Weights of a small GPT-style language model, trained from scratch on English Wikipedia.
Size: 16 layers, width 224, 4 heads of 64 (1 for keys and values), MLP 448 SwiGLU, vocabulary 8192, 10.8M parameters.
Architecture: LayerNorm before each block, rotary positions, no biases in attention or MLP, untied embeddings.
Training: a variant of SOAP for these matrices, 201M tokens, 4310 steps.
Each number is 128 + 24 x the weight over its row's rms, rounded and kept within 0 to 255. Layers, rows and columns count from 0. Numbers have three digits each. The size before them is the row's rms in percent of the matrix's.

# layer 8 MLP down (transposed), 448x224, rms 0.0908, rows 85-126, columns 0-111
109:146150133109127143146170112143145111115125123182112150154122174135155162086131140164161118123132098114100145146118108116111112077182137153113145135090163108115127133133090112127099152131159126183106097157151148124126163150115128110101176133096138106147113122140112132095129132141111116226130148168120147116164112103118131110150091154125
100:114102133165113089143099129134126114157161143076120123126119097139121130157143159155093080061154129134090137131118130132116119111101149113113132151096086110088178136133081146175150145093153132149123129134143170161109125112153083112133144167110143165162167109150140121138092148116117143154114132158145128123118169123159101137156142117145
110:103116100118135132122137136121062099122172131079121122149154130149153067100131106129111165134105122087187164171110119144089123128178155112114111125140153123146102092091138119100090115159119152167135147109095110145150139115113134116129107175158096116138122104130130100138116091097156088093100144123180125156085125100107117134126134116144
107:120126126140136149168127173137119134108151121083136076110139112140158153140148128108109143134137130149132114099150106119126116111176119140139119140156149110113123126157110128088110169103145118116132132123149116100103142131130130141138090115181117145147097160155179177137110088122138122068149178141126126113102129107164122088134137148110
100:172132134152145104173114164136109113151108155138117141149090110106121068133145174129092123094122110105127115131124122115122118091136080108118164133148160099097126126117137185155119152122132062122114157091147112152173118141084109125168129092108127123140170085106145100134134154133129136166096133144154156086128135097115127152174142141124
099:118114141143153143151115141120123132126134142134139074095086118105155170148148183132121158123110132162110141131128160113131105014133157135132133140134136083126162112139121101103135093119134132126160121137139158113165120098122117089112132145157140142123118131135118104141105120125123156181102166117141115153097131102143107121132098142135
098:138151118094087144136155174131134121116162158146129123117118146128154105128141087141077106160122136189157121139140139113090114108142160124147081142117113143086127132145095128162108128170139161149131102137111135192118127134107112122126126143138123134102082150166129140120082123117164132100148162107137171143168093073087130160098097097174
097:132096186144158153120133095137108118121161122128174134078158128114072155154133106157153141146157146098155157163154148138133127147165117117114130114122105163094132144109097118114134107130119123126126097130105174153142097154113149119112126078128099134131133137114107129093157129153110121161133147143124122141119117097169139160162130085105
099:147099078131136144178115136141100116122097171120162159122172141112096100160072156114117144166115137149114125078128138149161074038141153117122098155102136102140126132157102134140130169136128131131088131123112129110112117146166144123103131115119145116135140110154147152136127135108156138122150115114133126134100137130105126158147165182175
102:132155151110070147102133133130107134111139128134147179143069120130089134102109097111157137118068113146148107120143153056102121106098177149079152107184145158130054154107111113149081134157149101136137119126135121109132134131161117142138132112134137101145146142127069139121116094123104122097108143160103107110138110127124143113094125081133
096:098131120177142148116077112128136141094121150135124106177104131166117119170159115139166140118138137149140142105129152129088142051124127139132119133154137144173135117128155151100175073151124139107124140142097100127128138100171111095146112128117107125122097120183118110123124085153091099134091152101147112107131144114125130131172091137150
100:158121097090114126067147127120184139115111095077128152173131118106118119103127109159136103105101146091156146152142134161123109187138082108113109140107132108115070138127117139126100145101113111116140151100087091143090087133132108102177130129127059116130110082114136140107143146139150107084118161123116158063126128110130115107119079153102
095:101116074143114109132157104135117126129136153126134146159109097128156148165101115134122126128185129103175093016113121155144148139130153148142079129156110127123116147104147154110116154094116135112110107131128138101106132154161166131094123141173094161163176153133097100129129130103096144090103087141124117111177109120092077129110107097084
098:128151176148170138111107085150132111158122094088121136165107135113116096138144156139135122133136137112137141124160129120149104153172186131119113142121109111162103126122143153156112130132166106108144153137142149108143099153134138154135157123151056121106140145090087125115113159161110146063122147122162133109131119179096115112120118098115
104:123121085153135094134106121130149102111133136143125144107115169130164155148104110130126070100134123141126136119112114146132157107124169160161164091127096164190127123112130173128125122143123149137151121108113107119104183144162108123120097122136141059118124120155089093135160157133094089187128080097144114097154118091129148114149126144166
087:148128153125157144168098144146161126139136158094133104123113118120125150086163137132143148131115107118077147113145071111134093118104116116144117128122117159090137120121136095154141127137168143099130141165142119138090137128128143108140108129131136103151116129152124109104137096153122123126110169166168123198114164112145125146122103124146
097:165125136106130126086165125138154103101156135093116127147102144118098129141145090161163139116096123141171140118124112088132115188156119107140117147112177106117134151135148132141080134106128100130113089092116112124130083121044107132132104126087132127139132159146140097080125140147146123115128125138173111157139134096122103122138128153123
102:140151131104085137138118119175138133134140148118172102133103137088126126121155116141151114100132132101074155106115135067164127112146096106138143145120111094093149180100107105108143156080147122116140125150177148118098131078135159098147136136133106150133143113142145135127106127124146126067119122149120122126097112128203117126126115157141
105:103138154156120135145066129116139114137106127141131098132104084114109126142164164107088110122167102126088139106138152141132128098154150129075105105115105124135074107155134121109163118187179126126179114115176111157127127107133116156124141116109110130135170107198100115106132075129144074117129116139133130141089148108103145146118112156136
102:160103116118168123170107142112130103167126133090139117132103127094127148080126165090126150160125094134067141145111152102125122145109146085134147083140150103130125121090143105133140099124142112098135103093142140109145114121118101151123117111140111139120094096143111122125144137156137115120118161137105084158080127150143108120145136095142
094:132142109117128142129130117137142100139108130134111116134113124116132112118111119122126118109100116124151121130113118119143158255152159130097133113126112125137138156097155146113136123135111142128131125139139123134126102139120130139117140127148140143128128130128112192130112126144125142014137131112105141150135123131139144143119125140147
101:144090100155140115155172123105126131092138132157135138103106135129081163168116131111118148122095153113126145145122148134121137110126102153131123117142092140158157159134099092156139090144124132128145095104128194111120117161146136119098111105115176116106121134121110105116118186148128127154086117149110130105199173153139115098144100123129
109:132112115137133138147136147143116134086144157147136146141132143150116163137163116120119129099100160141066160121139143149140107159052187124122130127123168142126148168116142101149165107122108105103135148180137172145142116140135111119139094154128139131108140128140141132122122169127118200085151149142155140136114132120106153116147124136140
100:104133129099123137115132131154133134125152124167143133117142099108173116103138162142149071139105134142122118175106138115143121087159150106123156110136143164127177131155123141134140093122124146112161144114154098128148147183157129125119129166152115082169118145117110074099156155143083137227179088152146143119168114077132127123140090117128
096:132141125129055092092122118088138139119133149143121148144129112104142113128122149119124127170151117110140109119136110156146077166135137107140099162129154111139155133121095134144132150139124092114117099151156125129056141139178098139143125120086116136105174150127127179111153109178123168146130167131169150133114107096109082140114135134117
102:091161102132143111142098120108120162130112126095104152136133145149092097123097133083138119137154132132114118116170190136133122165150131075077112126127127121104136119124155141140114108133131079158147112096155122156122137151134133130113123091140128175084119133123132112125172103076156133118160092093156119140123147125149156103167137122150
099:131105106146117145144179142130115100102150167136170119140127137116120156159102147119124102162113161141166163101112154161133087188123142156115124125148118094163159119156163151102137133173125160153140123160120130093128131120132097117068106133121097113085128128104103123122106160122099152124139135111161120141130085108119082159126187067131
102:131150169124118150127127103135153119118099127139084134102125165149170150102137127092144139169098110143101144139099130102113145216109131110186140097124120139146155128122162120108120102101124100171127133159125146138135127118143124065136117131104136116162140108109100097161117119114113152126071107129119141123132093100152137083133136128118
096:163110153139124142122155134087104131116141133146116168145127139132096158096113137129134110133144126107208139133100136091093122124170159151155124080113092116118091154152128149152149159130128120153140129127117140094165125139129109130128146084119067133110100152109119130132134149133095096068118093119140130128125091096100138117114094094099
099:123091103121108094132116138137152136138075157157130085124149132103088114150135165138092130094114134131129157108129116108134122079138102149130091128121161110089132126146094095135110138128147111139106080114132148175050129120132123093107098104130106165122161167137161156085153110135151141125138165148159134130125161132121103139107144139156
107:145106171132102107125082122153082167129117132138135092101081127145096111117123127113124088153147161123145112117112168102111112110130140149137084086090142141103160100145109109166129151159130091086107126122139108139098116119122165170086117096091113159141133146128133096084095165126146117145116126132114135153124139129088137137137109128135
095:128140121134156096136143149111100133145164110168117169137141162170131121138150106101157095099125127140125136149106139185123143126114115172142133100151117198160120091142141128119178124115131104149107145139130097120107130152135125127107157124151140105110160116121165108146160125114120128140113092151106146154127121138182093134116127111087
095:133128140133124142118158131077125126134088087120106162170107131152153122191105141157127148115088148128132150125135144075149166192112136125135106135090135122146112137131130115131140162134120147152132142133134153095122092116110151105103152137098132139126116139079159155084126148128113129135143093142129142091158108123148152128156125123155
099:158119098091105140108159096137101078112204094142117119107088129107138120130148143155114086185092113154140122178121130098115148127113138134152143149161157140123120140118130111144162135113097142109079128146099121093082097149131107154140149106110150091136129125084078145117124171104108131115153097134118117116102164097114118146090094105122
102:170125101121091146084113144148140145143149145132141101149080077114126142139137090108165154088137114144113127150115129082135151161133171136132117151093144128163144143110187109142130092105130157120110100166138164111106165145134093129114152118110127134117153119163130159114137110152147107152171120134096125192086149116128122099123167108145
105:117086105153148131163156118125136149132101136133163150110115112134143176113142125138134126140153106139115107113137139152149107000119149117115116126114096160118142140081161139162124096115134104143165115144139122119154157148123143135112138099148169145150109148116124130115111155140110096174095122142118112156118113062170165143132112147113
098:138102130159141157147138167143143160148110086125164096126109097115183191092142119145109142147121130143101163140133101150141124084139131090122130111121132116107167136129147140111169090152161131136140091129139090172147136081122121108110116166145107095126141142115128109141110120137099095135134109156148104150130134150144169130117120148141
104:110118127142141119174128154143121108131123150104150082134100149110149138129145119160096146134129140116154087107127081160079101108135118102153144169088146122119160135152141128141114152084142103135092087093126152083095116102122105129144111084152124106095125105123138106138100102109094154088119121127169159130148122141135121111097127125142
088:117137096144127159117105148105123106119098129143143101128119085118135163085145137132133171109161110055072151140104106142132146101100113130141110124137099127059163083106163119130119102078098157133117134168109108146129152098155090117132149152098136140102154134141149115109170112143148169123100171151107099184059144146149097150115113152145
099:170153140139149073126115118085151145091110115110119119137162129070122068125145143154150142129129133123137156113138129116113143138104117149163123149104157128108103146126103085130080170161162116125121158135100152098112159118142133163117129111135144091108096076164137161106105163167193116081123141141125122120166113140140163115126125124124
101:157142130127129126132140110127127115128130106113138113102156142155107120118152172128137144134086103151157166147122094081114093081080130157143125154144074120139132117151115113118112127150144072139107066116061128128146119119119083084155128134131103158166154131124168125104137161154128116118141181139155131140133118101121100102081170146130
095:142131158105153091157164153130133089104101161141140131131129109146139110131131164106097108127142099121094122118143079159138145123107136161119118094107176176122116121118072124103154078151145114091133121149155115138128140098161138170105160103115117101116103127153103163093116145109145135122148112152123111092106152120159095116138119107129
# layer 8 MLP gate, 448x224, rms 0.0937, rows 86-127, columns 0-111
106:104122088112160139123082153145135128119170147100101157114115129096113149139100146104099119105147124113100138094151103125135124136101117127162164157116122154125135111111151087134116121126151094124123136094141148084101162116115104154100167148071101072122132120116172113136126107115113123188151136143142111130106128143084169142160134134170
123:125122125084108115145138124119110102115136097135125137176094115100130132130095082138081147078119142068116133124114126149093116132131147106138094100146104107115130128115121129081135088156088129095148100110095152127132135115131114152164143091093138184145105111120121146165125066063101110188103127131115108132131172152123101128118139169126
113:166126152127157164090135125118093132128133145119100142143153138134126126105117121084103142134127116122098162112142138172138118137127180103131154098146183144132120125147149126118145136089135129152079117093126118183147121102174161096108166124136089132118145118155099120081133138135162098121111180124142114079115153086115135151172140122130
110:116119114078120114106135117100125141147137116144145159120104135126142151175150144077124165098111108131122096153151101130140129153106108146098150113109129139122085155157093138132109165133101142127108115138072135132131112140088088109142132157122108090071186090184120119151147111126113139105113180141105114122122137146084150124151118104089
094:130101113115131114125167152084089126122143071145106142148142147153139125093128097156108164093134161134166081160141113137127142181130159155101118141096121142129150136128086129108129120120059134116128116106146160134157101178176141122083137116129111118096165114127141096133142067112155130148108133137114145125115074163171135108118114125105
107:113128168107165147118124070124089151139157105152107111173117130102128129158144123139105137160116114093138093115085109146102118125127155118129169153159111086146061140110111113105159132118142136109146130111154140106133121135106120117093153082144115110155180172096127103127115098139137134130093130110104113115129125137140114097079135101126
099:104101149117088116141119153136064140183114136126138106093164150140074119150153110107148137130149127091139142099140149123143145110111127151101151080115149131136113126137129138118118161141111126137142114126133154140111112162156112108143128106147120121121143167143084090136135115116143137156170161140111176133095120174109113177146125087115
105:150152100163131139113120112144104127128133094128124124098132148131103131108108106127132155114106092126141137136145144134163147111132143138116083149108135172130107162142162109144126157093120149148076092091103159139132151125102083122164120133121182149127111147196111112139102095153098154117093145145151117117162129108110153130089114108107
105:131092120149154152119154123139094092150167133138123096130135133153185120133136164130120089144083186110127144133160171120117112090101116123115113127093108107127122134116169135124151137120155076124129185087165147147166102108128135104117110112136114123069149104148143116132161112151136112153118190162076125108128097153079088134146102135164
091:130144125132148091084129180142145084126157076106118093102090111134087074100100124160085139115105122169139122164091135142125122135161111114110154156159122107143143154118135140110096149068114116113125143129096116153159128157153097174088141138086139073106136151112108108146131087149190143147103119144140128165156166130116112162099107110136
096:096111133126112156099111114128141102110137114168155109137085113121066138096149168107127096134143154136099144144174135113119118094112119176142164087132139135132105141130153108194139100108132091147153137070155134132150131127136115114094120170130105128140148114124138149174124122122154148095129113142148102106104163110082143123156115116109
091:121124093096154127143103140120123121123114111133163146108139121113150127130142145118102152133141138145115098103102148139081105108144114166160157164098113139118150144128111111132108130134122141092163138116113107161089134136113109154094129164113142116139151079109108118146116104152092078139118149123156152131116158149079088158143144123160
100:094117114074112103148114143117102117154121124138190106118126129109108101116129138077165101125149170116141109125161103158152129135123130129189138121113099123147072111127109139115135144080110067107164120123152179128111104123147105134171144103105150133129100104148132124155141116123126122150106200128179166141113144119115144126110186162191
097:139118147097158142118112115135103121159150115172106143132150093130131096119144143136112138151130095101154108198116141153153139116132110103101117089109172106185161156135113130099127128140116138155103109126124145150161135175103131151115148109141075161134131120141117116133130093125164120189095150133136137068136147124134138140085122097091
082:140128114104122143133088106093117140093143125111132144092150099134128134135189145131108086114066148107125156125110150141113125116127137087138115097187152102144135178123137139143187134110168117092128155160177116088100108145083127088134141108157142162112128082100102151168141133116119106109080145136095112113085125161141148134139163156121
098:152131140136140128090088118148079131118161147090134125104136096142099111136112085123139111108129132125132107154133095133120111156108107168158106115130132142077117127080140154147164088098099117052131155095106123147150123074145132151134151135135110167167134117097135083154136155130135122160144096109125176135124182166125123126129123120144
083:116146121128124136105110165162088099122180103135148158097158110172112125137143093146155107158141162150159073107154090125135156110131154125096110135082136123149126141146128158112107159125104083120111125111163128131147120122119118130143141111100161124143131094136102121108088124098127139112120143105113135090106129145171161127145116086124
095:152131111166144098128125130120176181158101141108159151150172144122125098119107115071113115125118128091118155132093127071131110105130089102104145156091121109122148131138138108094136140112137127143123131104173102123117116121150090143149115135165105093129144162160109112146097122149128166096114152172166122113131094087120116139127125113119
097:134129132143183147154096132072159165145099157120109127138135151121137125136137145100126150120111145092147140163146121126143138108089096137152135085107132137106102147127140135132154144161143116118163170115176149130122073140138098130103117109150095146123134164129130084148162059123099096150114143128121135121143094113136117125134091073095
094:152117132157138133136128089160115108111133101147121164160167156124147101092143096145153132107089120062141125149128103126141107172102122134094157138096110091135122176150083153143128103135124144152095120127106128142135118101144122118138147090101134180100129105129152108185104122148126104072112155084112134136137131140134148174101146101149
098:122087113146153151144099124115126114128132069095163151100126105107161151059152072125169126112113145137096130129181114137128148095077110115093138173163129145115149138135129119117117143133167120163122147146136102109130152127119089139137116157095108100127134152079160127133142185138155150155087114105156107153140104122102141149147137122145
102:082117097126131151145125137064095107076136175147120126161169114124164107097140133161088145101174118161072154135155138142121134143135110154119133157109100111100146137138127142188110103069124143124139122122116156093142158117155126187133151117131163139090184122127103136136169105138117089093162166155107139103112113135149131133115144129154
099:119100087102122132124108118122151128133141095138150130171148123111113118172148127093147106139085132137146138165117074169143121159129180145134159154107122144076143115170094119107105099132140169079133112103122098135134098156157143147126138141138100181135166120138119088113154080136093116093112080126128131135123143143121127137157147137160
096:098115083116131130103127140143117107109106091092107180145132142143113158130087128119155175133090121124078154162129147098118148157097171097112146124135093148119102114173160122154131161110138131143126104109155109167132102110137111153142121123105095090147083148163136109128115157135107126125127181142130130091104156109115133131127156136123
111:157109105129110117127149134110132112115131110128155142121145112154138118109182121097145058151142085125098129120099132119146121115139095152170160146164159149146124106173082112158144121112122126107111107128152125116109141128155149130127167130142126115111180098125125061101112147168102100151146173148115086134173156149111115125119133117169
094:141133140163165120120157115095121140106098150086135144166111104115092144071122094131125153131120144114092101155133136125185134138142188100144155128130136121125125090137148143080114141157171135135115104135120130118155138124134098129159115080150162150081118123109109108113142163094130132183130086103145108121106108132121153139107134135113
108:130136121140141138128133095133155121108113104097141184164123120162157107151106146141115144118131110120114121142152122182127117186135143158125128141132123071145097122134133151092136128122099155146150097144139154178111152132118097136123113142172126130131067102089140097129148108128080106147166122119148141160145162123168168105098092102110
085:159115121140101124128108122151127123168105101127142151137143123125145124143116101104102096109067144148104089156139154126134153172130116110122117174090139161085108167133156106098124129132106134148142127120147087143154169113127150106157167167102088114147117137149119108142124107183110133138096109124151139139108152120147146139102103135149
099:104108118141121111165097150153140150112128123139048133097138083113140119125092109121116152123155104141121150115141109070141137112169180142139153096154162156128129134164139152136149091133102140151120117128106116192149087113147120127137143132110131151109148123130124121138090176134152101129151095129127148144115098147123114136130111139121
106:116105133099162062100113109138127104128152121128171131125098085134095101179095122156166141142099143102130154133107113153119141117123127126104107153150118133135163140104123137105118109124139141118138118118119108082154123169123136125140088115137154104086168139107118175133103156130121118119127124211122149103095158118161143110131164140112
090:156071097115125113162135115129146117154135183106181132171107162110168126121114130112129194130115137143128119121106121116147087142078137159141134183109132144108108127140111141123119082105101096165117099094127108134128164153101162123138151134154171112157108141156127128139132093142099131081093150143153135104123142105156112137148158145111
094:114111142094109129133138113145122113165124122202126118112130099149131121081066094163115099095154169101163128161112132132135181105107141093130146135151120119134144123103147124081130162114142136108128113114161145147134098175131128099092180115156071134117135122149152102133134106138141115131115142140121140180091134111133098155127148126130
095:147133188126116148143103141139128207090112109195167149152104103091128141089103134121125151133175129094155106132104151115151135094085147118134173084136141152122122137131129168124113103138169154144127161159111114135151157107144144114107119085108112123095131148094121161143132141120142099118116124105134126127140125120098159117115166148078
098:151077099117145121151132151131109103153153088093144122148117133121159140117118136067132144098099101140134128131096125140128101090103124153174120162168120149117104111098153145115102119169145096131131128157127155106146107119153150107134161102119102076126118100157154122140129090115124078109170177125123116104114142128158174151150141123108
110:156171130119150119140132129116116184106142123095119172184139120110113161150127128132067128099134152066135111134117095156147157143142153151122128122136148099141131118068101136092126152142147116118095156095126097116143056118087135171099151108136110132148138107139151098091137099117125150148153136130125181135110110156098115119109159096121
088:148092133154142131102131129103105101127122109134116143111146148102113127138154145113139153089182123109078132112106132159096098130100106132146130129104120114166109139118149154147131112142147142137170102161125143114098107166119124115144139142102145114154153174088159121095110125163109079073143170112148125106145121151112118152132161123097
106:111125134111169126094129139102119113119154125087131132148130096118150158156144126176155116143125099114118103156096123112105126121116152179118116081145116155092100172120103112092137098178131166133095093122155082154140094105088089140111172113136173153110130106164147145095129111113119168142142154140103129123117148118105104130132137143117
083:121102112142127096108138146184109154124153142120125164104131144167087137148130089123072100137139117159099128140141155151149070144126183111128161159121140094141112169131112102129158127141101104147163143138153148136116123125116130124134145090118110094167134104109128142122129128142108122124144122122142158117193171134118114170124154120149
102:145094152107120143139105112155122114121121147159125108174150113107159148141216150097111103137182118139118103122093114145133090110123115121079112117141166145110135118118120107108137146143159120130119150124141086130101151131100112096095147147088136138154136115167143099135133130111104127140104137096152100079142090179159119092139152134121
099:124090101124104158119105128090108089180100125135116126116167126095133108148120104162137110152122115155141175113141100097113140137179111189116106126132163127097124161174101148147148134137130163099113136144150128181138106141088068107093131148120138154113127130180112091093136148149120151120155154147148120136144115162121083115136166142112
101:094108140109166133125102184089092128115116136122090133120145168101097143102147153101120137113136144155136133131107113123135121134130132194142180157101135125091141163155143148118146114079154100124129142107146161104112114108136103089096145103152117092120149145182148177101163160124132138127133134145151124155094152159109142134149155131160
107:122083124125166163076133153111146154139159123123145159121110154138131153150118121074145120104124113136121103130131123118121094134111153204160139169117127137139097134149115114097133130130092139117101114149108142138180071147121126135145111164170145108143154111170106116170108126150104169118158155150129098072134148151097117177148160153135
# layer 8 MLP up, 448x224, rms 0.0929, rows 86-126, columns 0-111
100:123093157157106132127186125116155102085128170127135125137101107113124183155147164110091116164182156144107173136112166138123121134137175137085106120129143102110138154118144170109146094135149152109110146124174140113103133150109134108110164137118114140096122145155089104112160118119173115114126104105147138118133089141101141141129092149121
112:144164137193181129144150161144127130125115121136126100096148122125101145113144095052135145100131124157103118100132100113148133110130170121155123121105138129138106110112111101165102121123091080151129115059163150100146113063128154116162097153106120108128109094146084165136141151144071124133151118149127075136142156099142177110104155097167
108:172119111134103145138153118145128145126145131119121112100117122115091135145085118125147153140124098175101097122146116150131099120157127111103164130116109078120121089168111083126091135081124157120088120133157120136114147183140135125104103110148121155143106160107071129120146098136132143133157154141083154141161135138102106145113151175089
109:059132092139186135118097126126107106161125139135112118127151184139163145092155102123119106133173140108148199136105143121119126107154132164123102125156130126117089156163124134111112120116139148141119083058117146147140075085125123130103163145134157158141161147127123148094132131139108139091168114154166123136123138126147132116083153162121
102:095116117072090117127133095146149126160107099160136116091153149099115148118159157114130116114193094091162141136157129154130113065135123155124169135098123175087169129148199145129095135111108145130154143130106117088120118134155092152147123134124128155137130121108136117144141105137111122136085124136145108145081149090140155121109091148167
099:106096149130125109113071103125094132143113105097155125118079141094122134109112126100108138118105119137120124164120138110141128139129130121115115155100137135140124105071141117101098152086112088091152127142114153158109166117098115117120106178160100082157124147132099137150149119139158135151095123181119100117121164124128179123145144138169
095:146124111139136130092105127115094119130109136087119133117145129115101130134152105144108109177164141083163094145121125115120130159134130181086159114109163104104147125156121176130163120134135099132125109136132130128128086143143085099141133144144149178146114146106120111103161092144120154164120106142081094110112147113118122135161139113149
097:168087134126098150140107094176147116159070164136143145117165141107109147122158139127057125151130113138138144120137128110096134130141114157113095125114144112095153177112134154114117125127135111133100158107149134114152157149130132098132149114124137148146107144167107126122120142132087184122139139094166088160159119132128144101116158158124
098:150123161149142167120118121104121094168122107127117105148186186144148124120146140110157132116136127104138136120138136110132087091101107125155114103150127129056130127157145091150165114121091153138103123137152139142113098150128092122154134131128155104148110181130151148096081155152142126111144125144128126135074117158051085119104146139162
103:127172141150141100158104116162150138065110141152148132117142110132136104171129162129157159154143097142134136128139136099122120149120154096112072131104128151132123070167120119128152121157135129100079165155154129145124077123133126082152091159144148106136120115124127087133146117128116122067108122109175078113117121159120147132132085114187
095:103142124117136111165100094117087116101113136208140117179109174154147154116119175070157133121138133113094143151138103114116167106159117122090145117115092106127109142127155093168131107111120107146143160140173183141182136136137160112152133111125151104111118128145113127113143131133114085127148135137110116146141138093105175139098131104151
090:142171117164118140147088123151168092135137139093093120118139092104121163148127133140107161150133144118086120106110136126118099097152130101168124141128125112129172097100142098130125105105128133044126079115125125118098117109121179183117110154114110140113154172142159118150111133150169086119096125116128114116133142114127157115126129140150
097:134109150110136101124126135122128120136101119122117131126143093165107114147151144096136121123138149105146112116163127145127157124099168153118145117086110125137130114122205139152125124133120150125119118130115133136155124157148101156203105120115145157079094124097122143095136113116098109142135102167127151127097133163130133095126122129110
102:132093117121131146126099116107102123086161142144110147142133124164155089124119115143157117127171138128122105104126165144142113155123136112167135106103091132117081129122138117117129141140113091102158169179123158113120107116163112138135082130099079149117083116151201125123145164087077124143134168139090171124106125130105100139104179112114
089:164118166115103127143125114096114101100148144109148156121137118134133107126106137118139172138178106146151135126156127105156107103106167138140133130142130139099160157166106135126129101152081129143108146144118136111133127098105144106122142091126146148167133120079159168108126096118095114138130093119143136109170103102154167071149162112101
101:149104119129111117130136094114136126135139139169201129122143111129148168153125100122122172106172122138135129158148166156104107128168098098099154142114140136111136133119111153122096143076168103128123121102158139134109144155125127153129099142122141166091109098108139123144126073134111129133125048122079131093128145160111175115128110107127
098:124153124108153119125114160155137163126105092133145123106118099132177142082138117132107126160129142118114158129104102115140137179150127087152116132103140082109133116134088147185163107111103135130141149182171151152128120109135128149073124140124174141077127106098113149099110177129217110138127115142149112109147168127146116104121159121140
103:105144143148113143119139132162100106135108113124088099088116165146093136169106150161174139117124161184114136137115148114121117119155120167132105132117141122136100130151136112091135104120137096129143104136091170155141175131101115114124113118105119112131146135138112157136139109129114097132167093142122129142134131134106155103162110118090
103:170111140154106113130148113115113075121095137109140144114151160158123104129111098152133174114120124137136114117109133182101151179122172153123102096096142099092179103099156136139118136164121149102091090110140103123137142153110104144100147135129124130117102094134120148096139153165102121128158136169133112114119120137102130119160118088154
102:114125154171149138137155108129121119091126062112135128150134169124124124122132112120106097131090138088149123172138123144170123165107132149113118140117110102152120140103140143124131110151077130154125138145093118142113088101099151171082095111138129196099058110124125144174137100137107085103137119089110141131129139155104153119125143088131
098:141123141129128137102160097163183170191118111153161120147146129099064155135113121131133161138129123164124119125136129122168091150115116136170154090104125142121124144136105137179135111095147200140154076118112126122118126102100094153118132105155151096176158079127098122170115152143133150109142118157158088123143079125127159130100092081108
105:154066103137138117131107105123116154113098135120144180134140115146115112129091162124131148126108128114134101102126072148148135123153102111121121121121160148135121145137111094082133167145095128109146111128125094136122102162103118115113101146119137116154146095176135112112096112101120111120106125140108088148160134103184161130127093116154
102:071130121159129145128149150123083124107141156164080108127121130153173112106118131130142126146100140110059171109154156108147128137136121096116152120098124150113125120118085148136148146114154116104140096116132113124104118144184096099140135099086154141126105094105127125151116182155123125122126144148152132150119074109122136144136110135143
097:130124146122122152126128183153149173107150144120096101159096115145161114090148137131133141098118121105159133143168133091127152140118128101123122133140136149177154158151147130137151102104152096180170125117187112121121141122086132171133105161088098119113062123117106125136119131104142168074100170138109163114093147131115129126122112166135
103:128118151102124099164130163104138144106135086103102145158117117143143133097178081129160129114123121150131164128121105125070074095138158118131090122135106127131146112116113114094137144067138105119087116181100123127146129131101130129101122113109125117132152133098151155124147146079097112087165115110150144135139144155151159095139118124110
098:121107121151133115120113135138093140162138110126093123131135129107110091132098112126123118167105135130123131126149103107169115138127113095148190117121171140135129101104133089119142078112098099124112144123107165147119137128138127124124114061189122114076142073146089110138141114146137110208124106114139108152144098178167143169122147161131
106:106149121130110156133149119157133073163122093112125153122101134129099123141163117088104134139124186139131143126127101119096150107123128136166131121084116168137175120142135154102102104062103141139139100171138179120133123155139076131139131122168144115131122105102170145146129139111107118168094121122107123116137075120096119110149121102103
089:166140134160113120161076132103152150122136100102112053131095141155150129139139128173152133139087086126072135100169170122107078148125117110126124139102104158120161161110130160112075119113114160116152175139160122154122131141139110114155135176089120112146150155111132159160146125118107113147127154081121115097103150127141135130137131164116
097:107133080096137078085130119108104141133174107119122106108168151110166140130147109119066110114072157151113107129120135115151161193117101125164117106098073112100121122116160103126117136125130111107130111168153110116129120120108116133122137164157117099119119112140179137105113180117099134108158142118125097093129107102118066113152108098125
104:105164135129146197121121112124170118115076138143139113147134157121129064110076085093128085113160107119153107165120123144159169131157159121132104107135142149084114122106120109132114119084152116130140123134133108151080115155159080143095140145158166145137140137139155135133113132171149125120169131107132112129113144140082147108149113136093
095:142160176110130136156128135091144163132105099122112130138127146133161134119145092167123179141109137114127146102139092143139113149104128121147135157111105118129108139107098130173079100117152127122115115171130142120125139125142130118113170137149163128139124126135123066153086103093125102136165118155126120155149096137110126157115138129141
092:149129141110168123107141115117087158133167132109146108088164116128107140111138117130126134130140154108099142105138108135112090141164090116117131130126107134137131098127159139131099164115126160084177088136147164137156063120075190095127156120100096158139115165149152107114127142127118149158084130097099144144166131128138087149102145180118
093:154108135135091083101117139114169121062096134103123126135114144147106127144132108127154112098130127156107106112125119146142175107054124152089137106120153112097126142145178123144118098120125133140142146160162161141174130152138079126094060111130181098116154158135160130112113100152116100115098132130125112144115135144136135118141167110150
099:127155136143111129147148132097167123089105152081087126154111144132076103112142143141115125126130127165108144106123128087157106137135166126155084150117176100126123136126112107141130126109117158121152157088100160116139160120163119161093107120138149152100158105136156145062156121196097131112104134142123091097116116129134128165123125150178
108:103099113133146141112111104175133104118103130130131072131143106107140092127129154122162148108151118184118122136093141127139173102101162142153133119144135121091092083153133105149094107139184144110192112135130105102124126112153141122136103100128165145109123155126147149131049106115112137109106149145128126139125132099144132144137146116183
090:163170124076131101084121099138165158116177114088161111084077186141149098097148090132170083109127099145177118123169157122142128102149134172153089126136117133155112125122141140144131140093138114105135131122119159105089088111147140151107110121124094127108128108152125132111124150097168135155079112098129103119138097111153098147127147118132
107:172125136156137115098112135111165092158127106112133151128100135095150134117120135135083119151169119144121119141161104095075134106117144128174126174095161133132147139141156116131142148114134105111111130109141134093110197104178109144118121138154131160146100131126169138188187148167114126126078108141151156103106152134115057131109107124163
087:141153068143099129106152116159184158123148123121112170104094138143113153128127147121080108163140143133120136084163144106099095106130124101103122133147126135130145107141150089151115089105131094135135105155134102102198145099094124098139123099152126116124117098123162096117136104148109168128132148144156138121123124096114110168166146105179
095:141132143156141163122081084144135102137155106102163145172127124122131124125116124117138096133095109137119094152106120160126165127135116117124113153161137149133120125107132124135126099105139129171150160126132146108155139094124181135151151132152170096119153185132144126140128105141138076119124160119152137158141108106094098163138133119152
101:152111087133101109115148114145117144109151124144081126139109130161151115154122081165143137096123082142143122116103087148108131117138093131108181194131124094132121123129153133125157130125147088152129109101128127132164119163129071142109151117140157134087178118157133158106106156130124124131124117171155133118171129093105132127117134126150
097:146163126147128075074162112120087121114146134143152110118098181119114156130137162143146114108173106098086123081166085148101144123134155142173159132134148116169107138173133062095119118142149136138130149135137124149084124135141094110088156088158112109124159138172127115123132139137155094120108121097100074104153084136101132095119103128125